Part of a small language model's weights.
Size: 2 heads of 32, MLP 192 GELU, vocabulary 2617, 0.534M parameters.
Architecture: no biases in attention or MLP, tied embeddings.
Training: a variant of Muon for these matrices, 93M tokens, 5986 steps.
Each number is 128 + 24 x the weight over its row's rms, rounded and kept within 0 to 255. Layers, rows and columns count from 0. Numbers have three digits each. The size before them is the row's rms in percent of the matrix's.

# layer 3 MLP down (transposed), 192x64, rms 0.0914, rows 132-181, columns 0-63
093:107131117112164106118083137129099159183098134116128163120125108117097156095144129114093135143074111157113145135131173137148130136124110158134165129172138136182133140117096116109114134091094135
087:096133114122160131124100173131130134102137125135133134175109114139135163093086111144130087130158139125163136095119128148115127116170144175142117139077080134126099169105108172111104140148104121
094:171135158106131140127102120122135084131159127121133115131126116161119109107105156100145074087137156071119157162129094152114157132145124144126119109147100114177142114135091157146180134109110140
100:107147105157106114109118144116142135135111138113125170163129117138123157122154147121131144127159164132134111113109086135120103136125136072144165097049116106156100162132132105118099181161143136
096:141159107098135149106127130100141124155085133155099154162126122146091151084107102102134120145139149159150117110149154160123124096162104093142112084154189149143096142106128096106148118111135132
103:158143083160145106109142131101151128114163131140116114112107156109099170132177162135122123120100133169154164148128098093093125115157107153125108136086139168105148115131121129108131067137113115
100:098085162103151122144088149147115105110101086151166110111136173103118131132117119133127172165152121114111103143100114117099127120134095124163111164162121120146144138085148140165101124150105163
084:149082115127142111174115096141141158125146121152133109169157120121100111111176149084119124163155130134127142135117123160113149099132108144168153119115090115168069140106123109149089123108111103
097:133141110130099121122146139191138114107102109147120106120122107101171139144095178152100120109146150127138098132159161048105113137140142142119142121117126125131163144098127119120118184109148099
094:118167161137100118168120162142151128179128135131093099111112156134131114080137135112109160122098141084117123101145104100140100115141137114104153167120128141189134141116126099126182115116137100
095:169142160121180147062130163121127133156120151124173104131143125104139093075149137160110140182127126116124146117112119082115125159109113125156122126110114116135106122106134128150153104140120083
092:127133115119139162124132143122167104132085103117097124179114097155162147123156140121137152110146075170138120125107100137134158112135138174081096099112120176105135157118157116127105129092144116
105:086128125128145105155134119112102141120108133108129159170138136143125146099127121153131111128125118187101155147109137076131128126108150149125118118146181099147187156147126090059130110106122114
115:072117099164085169100161152133120105141110111176138098098134149138117144152140164150083116149146147103146154108143107168135145124121144065132153126139110120125122113103101142132113152138116125
097:173121133124104144138159095149155151138087113097140112135118118131142113122126132149170094121123146108125188090108122128162127130156097114136125153131149097155094125103085147077092166123116158
089:113156129148104117094153117152145168128096163099139154114114117162154126099125097147104147130152182144137135096087122149129128156110085158106132138100105178154102152145105151107113146136117094
104:149103151126128081081168088133174117166132145109152154119140105096154136137159100119154165123132107106113133130157140124127091123143119118094097121150126116103117119104115140119155167116108191
121:122158142094092129101146114105143092148131131102146119113110123146151102137102174183132108116123130182128094114101139135121123169130118132121182104150154119130133170149112125072153097111110146
094:155112134135128127164108095139123127111157064142168079177128121150097134171131130101145141125086107117115158153115136116145172138152117132115112136105122114107152125105153129144076137112122175
108:114075126146124159151116112120151089088136134146100110108124138147109119144167101106122116148129125116146093132135138137125084097137112094154101152139185162175130122188126126141113105167134144
104:160137113121122120114138103124144136192104144123166118149139084109121143087092113140141098171083140115125142117090140122098102185104127148163172122115140127160103164110116127133109154140126121
109:185167127135092101144122098136150097089149097141131122146128124125096129145123136135165190136115135124185151119139156104137124160101107113125133126118096099144099103106075117133149128163112137
109:137128155104126086131160131162183103110146103148127169120140115166087125139130129067136135121170145132155097118142112096126116121136119087141107134123118121171107153138149164147093110085143122
068:090144139169100138117143084128130113132203136120122104141117082132111142142178126129137134120131124161177103147124138099120130120109104156129135123095155092129114129083093118118124178162126136
094:122129125149111105117182106164128189119141132111149119150136176136124112095118106131147172123138099101097114104096100147156160114134101120158146127106127124143081087087134160150114125114154146
088:099132129090123118123162147088141137140175116101144152151129114170081107163131138139124141144132147119081133145130166170114129124117110151118140090140113153139137094122083154130064103137106151
081:173120130140098094097113129135123128157098169100107158081132125112130159105129129148072140154140097094138153131155128133100086113166138166085141128134163125160126136159105148105145143127104113
117:140172145120117147153121125100147147090103131125141100096132087132103132190140137130089125120127146101101120137148152151159147096089157088127145167149160133120110084151084120124141160116139120
117:107161155134131109094092099112108121162142099153129110158136150072124141151082130106103100094114155170128129127122110172155114116121128151125129139120117153154100143124174121100141163161085129
094:144146099121150104125122103106111143126116163129102109104125080119124135113100130123121124168072143133175081170143125102135147172104126143139142112144187130169122103150132107169143127093113126
093:106145135155102107135087147125125098150116125131086135120121151122141153112138117133131116120162103141136165126125127108073138151169143138131155140126143047116179153142068135125116091137126156
093:142133098107083128145134170104109101124135076150160117141093160069106141157131124093091144145098147135154156148117108132126108138136123174149144146136151154100136165118115139142120086143108150
101:171107148133114131074122144055152173143126149121088118076129146124131159121164142132109130101098125091145125163127083143130099171134149140125131107128128153096146150125131129095138131121131141
098:139150124135123105144101120129152144085112136090117154078122145128092139147102144123066135160115123142085132133167131187169102108132133131142134142145139107122123138083135156167132164112091139
080:136086099116163170089092088144166120127107140136151103155122160116127128144157159152158125112126114198099105141137146107116107141137118094116092140144103147163126127106150109123145133112094102
103:132170100147137144154122127086158133126144104157113141093142141122105115103129139137061107119169118134113102128152116111142154136084139136113167102101131127137159133130160079159146101097179130
087:158143065127122155152125128152136125082101100158113131160173125138131118137077121136114140135162085110073119148137146158127107135111134097122140138083129149130118108108140089168154147143141141
111:157146105153128172105092156129128095119122136124167118166096147109139126116142143140136094137129078146131110125117145078136146130129088158097112122124195124093139119122150151154148127071133115
104:124108163095149120151112122077136193121106141094127116132144147140129140119112129149120140132124119122112143100108163094142116154167103121097130134144147115127097139135157154102068179095101168
104:084091126092096165125117140151145147152132125118149114144102113123158146103109133098182182133164116107121158134087136143142104127148122142115174131139123145139122101128111088120133082133084158
089:120152089126120136154169147169108122123148127130121168124099101123163091126131119079127099093152155154147111095156145151113152125132112133087090135142110169111165130150108158107106127086154112
100:157138154144121123122176126163146100143058157140125124088143160130106123069137152111156095110130121115111114120141127128120136154091155101195140126131150117161124145147122098141118131101126103
095:112120111070115098127129121106180076143167110163117150122158129142103082125126127122139150184135163123160124124133123129121107170131103145118161143155102128122112129093154082144128136131150100
108:140095125097130102114175114121134099141127156109128143151146119148128126129122110111168129155118133075164099145149127108103142148137153112143107169082099140134110135079155124167075173116119154
123:111145079083140132125158164142141108152133119115140139090149125156130144105092100136140105081096148124153140094150154133162149087126136130111103174103117119156137084125146172112121151119107156
100:112118128154190132108174133106153154152116125101119113118125124170178117102139058144129127117099098081105145128139115160124168100154116135118134141135111126104150113102161133122154137133089131
094:112079141106149163111090131077110161126131129140159147133164155152070145140140133122127169143146130122111117179117139120107133142108125102145172154146093123084157105131119123107142145116101093
098:151114159167144143145151058123192127140110117124152082154102117177135117099106123164133068158141090141100110125149124134156119115151119112111137127124099113140112131139134125147102136118119113
108:148156156092088120114071129128154128135173085126155142134117124160124124119109129123120128134102167136164151100142116143126071141137135118144179149149104120108178140141120124064124132125117118
145:131141145122112125171081136147138153092151099102183096111124182107145116143087122108120091133117123168135166126141121146166117100130124172124093135102106120156133129141170132109105119116108101
# layer 3 MLP up, 192x64, rms 0.181, rows 133-182, columns 0-63
107:104154130146141121147150146071127135120109149085169098152136117076151148139114153092156109114175098143111123162149113152149142139090139151087092116094104134109127143107161147140134135126104122
100:152108117108129133100166118113146174108065123134133099117125116169142111098142135130102137131146108129196139123116115143149131092156138140168131137131068132156109141105109086132110148134098155
096:129121122150127126119116121154088104103161142174110164116106128137133110143116125117162124152093159096149143132097117166147147093163136079142093141107165189143101116160114095130124096129146122
100:121127113136155115126151161120105115097115139149137134089129119114154133123124162184114128095160093149110101104139129104117136125179156167108133152167139145082130102078083129159153116096114127
094:108124105108114139120169123136100160124095190138175124067145120145142130156117130148134081127139151108137143115116123163109104141119146094106091092151156137125148133141151110128155115149144073
101:110166080123144113090144120129112117129140156107149134096155176085108107120149109135187149138128133138123182110124097146153107128113147111115094135139125163135151132178155130113151147096103105
083:115112121172094142158129130075124118115113145118140163156121181073155160127129107158137128117140109130139120155122132086141103121093124134111142153150134124136092133082158078110143133130164090
096:137139142110132125116113078120112099157163125140111092089190147112141108126136140132112131102130109141094176125121084182153154128110086094131113137157115109099157144139133120170151103117112136
092:134100078089175126090122104130140118089120132175139159139140132128118141119121142132149146091140107159126091122109163132111146127127148154154084093114140163081135170125130124148074118147119127
095:161123158129123129138066142126137149131123132137101147159163167133134116126140158114140163088131086143131098080113154162081131120140146154104105112107125112120093142073161109126101133159131148
085:160131074071121088126131139126118107113125144143140174112111127133122137118103063125164120168152165121108103121117136126117119166186128093172138121119126135123148152142106128123159118162120135
096:166171138125115171091130090120125118122174153138113110145142153164139119133073152153138112125136097123098139100108137158148174129141131152090097129129130105115110118078140145156106080138121121
113:152122099135130122139130106161128161137088114086107111166149133079127093110108130122157164093150111154096124122172120192123155113100126105125180129134100102124124130117151125124159139090117123
107:116100073162165101149139149107155100129140151161116120106102133088135087099096132107150119155123132117147131124116144129139137126100107140106125085118144175118101156151171157125147120175163109
112:159160092112171132124150135106166086116118154099149164156121127109164092112125128120157133143110111153105108121119145102169166155097084104136121158131160088141124142127119096097120134158120152
109:112122115156113126140106134144153108143154116160069152143155165113123112120139102084132115131105141133131149093082140166113111069145121134149123108139155171095132114150166097097150156152108119
129:149130125074163142143111135119138139153120127124119119149155154146125131148115102102109137152107102151141133061138099130124085160146152122090207143152096131106083150109118123130110114124118149
112:126124126130119151127139138087140135131100174096090126082136092138135136121137117110100116126150137130124162178162149146099128117104095103084117116155103137149148176162150140094172089121152110
103:149140108132130097091135138151163111099106112121170156120096122098149147169100138194145108096112131167118121101121117121123097140160112153122141112140106131103169151145159103119148149109149080
089:137090156138142170123119092166109105091130075089127126112134146116132100120192099122125128112117144153135130123162140136167130083166134110130078139124136134121174127152119135136109108101140162
113:159143165098130189164163094142126141070093090104149110155162110158126122123105145142120140139147129088157126146105106125136136126118098120107131152127127095163129118137120155099095105103139157
117:127121172157105144168112093144134117148092107139119079159144150093131107107138125135142131149191134156103119108112120120168142125137117131132082126105109134109133142081150132166148095091137165
050:105135131138130134129167141138163119072097131160108155119155134143164139143100103153113111087146110142144127115115158162116079132108106138104180132134092139144153101114166154083110157147106130
090:083122117124127128166092155103107110133137158156071111129102100138116140165072150154104104140107128146156111141107144146108116159071131138101133123164160181144139136128139099134138118132118127
089:161099151132147144153168090136084120160077159117121102117140130130106140125150126166145106078083107163155111071144080101130111148144129116139142134145125116147128121121125105143156151124119152
086:093137119128150114126190133091093153131146096133117168133144110114140101149109141121132143119134144139199090119074078148138126139111159131154102144125127134128134137109128154128123092092168141
104:102150172138113139143103094150126177072091159103101149104150128103129091123133110157128190123141159128128117115114105161144118136109145098150106147128144165126093106127115161127167129142140125
120:112131097159109143132143140079114119132105113110149126124190092126141153161136126133174110076147077120164148141119155129110119123106112103102108099086106119130176131127136151105164137149147136
081:110116135140117101152171146161110112124137098157122147191178114111136065140144102106146148162125164093135110131131129124118136125124148107100102151078120155099096091113137129128149106117136116
094:149115112097142132140146096123104080093135143130117168138173142156148116137153113133119117139122138082144094113135139158130111151109076155117106153122057096129092125128179137159128132135133145
097:094169143092142127129129096124182136092113146154134134124148085157126142140110172142110118128141149149134138145094155085144120176099125114099120116137105108107145150119124132067133132120153078
107:102122152103105164144092085118125126106140169083141120144136121147130108120124120158128145114141144136132158124139126143180117117108159093130107098146104098146093174076141144103183130120150158
094:112119185134121105142126116139145132151055163098152154143130155131130126150120171114144141147115109107157120118110150080097076126134121117108093129093150170123129146103118163124153164119133128
090:139132107162154159108096136110156102115122168137129143072105103135104148130178134093114087136154150151101154153093130099108132127135157126140141137176140143105148144129119117068114147160121146
108:112148102152099140169103171080124126124137116150138142136168143140129112149113163132132120155147149099096131177088154119123152161093120114149128145089095115155145095155138109127133080089120111
108:125148114154145113132131154092103125089122118116120128173136128122146170136135154164121151126121123109066160142097113135128073093159177120142135143137149125140132134157086065141121135135111099
118:118097146117139123138150178099095120164119138184098121139107090159077150130101115097181113141116125110142133109099107133145139111121128143091111107150108166109146108169101153140115148153128148
115:176084154129180124130110155117137113129091088106127108154111154115122166117143136177125142123135121139142153101110147145134146109139119168138160120103096092086135111113118117141139086135072148
107:138122186121155124145127116149116124090114127109136133145068145116073107131133106136144169151118171092130178147129120121134141131135099127121134087153153134133094139107130115108189095129153146
096:119156111175127137078140132161135125131086130085121145143129097113177100120141109118156138119102106127109122134165125162097161121111147089094115150114150149124141147133183152151098100145165114
098:122093139127125077136144140133155111135164161147126117084115112114108172132134126125118126067117128115095133114143136137147141126126197135114152096152160141077120106144166149112137090110151098
097:129146169137154163165122144102114090136125144104133107145105113136148166108167148088129130141131145104110197109151097107121130099175123140100134167156150121073130126116116136130104128123134093
110:132109145143099155132090126121163151113108100146161088142125129104150144182056136157134116117137109119150088108111100146106133177128131100097165111132146110095153164109118139128145147122135138
119:150091116098139137150141166092149124139120137137121098120154131149175161150082124148122136115130082091140104087102134119130118161174138137135148128164098107179095132108086111125114126106122155
108:127105071101114115147109125134114142131147154148117122174149122135122154127122165116103117089092171168139191120101139122137113122114162101109140107111162146096116127163078148137136096154130122
102:173122111119137117124163150127122133174060138123147095111127153150143108128142144141130119138114143093154136110160149100143086102111140097081124150121127090138140137145137086194138123126096134
098:127149133163156118105119130113156119134097106127163132155106109109134110131125155150152100158114070104085064152141110138161118167133179136157142141121091155147134095113120122105115152116122157
096:125153110121149109145114165124089128134136119170157156160155124081125121117113159097163121144134123162111108118122103083131097107097149093157112093181163166143117092106153108118125114122139137
129:128112090116128147135121139162127111101135151151141083111144131069132118145143151146177119102158145159133125101127101123156141100067120121106090117167139147169140122111161113099147112118171144
103:109099130118120095136137152072129118138127126167123113146144125153099154126145146105145143126154107108176146132106102118171138101083158112135075114138097154181146131155147147077110132106131115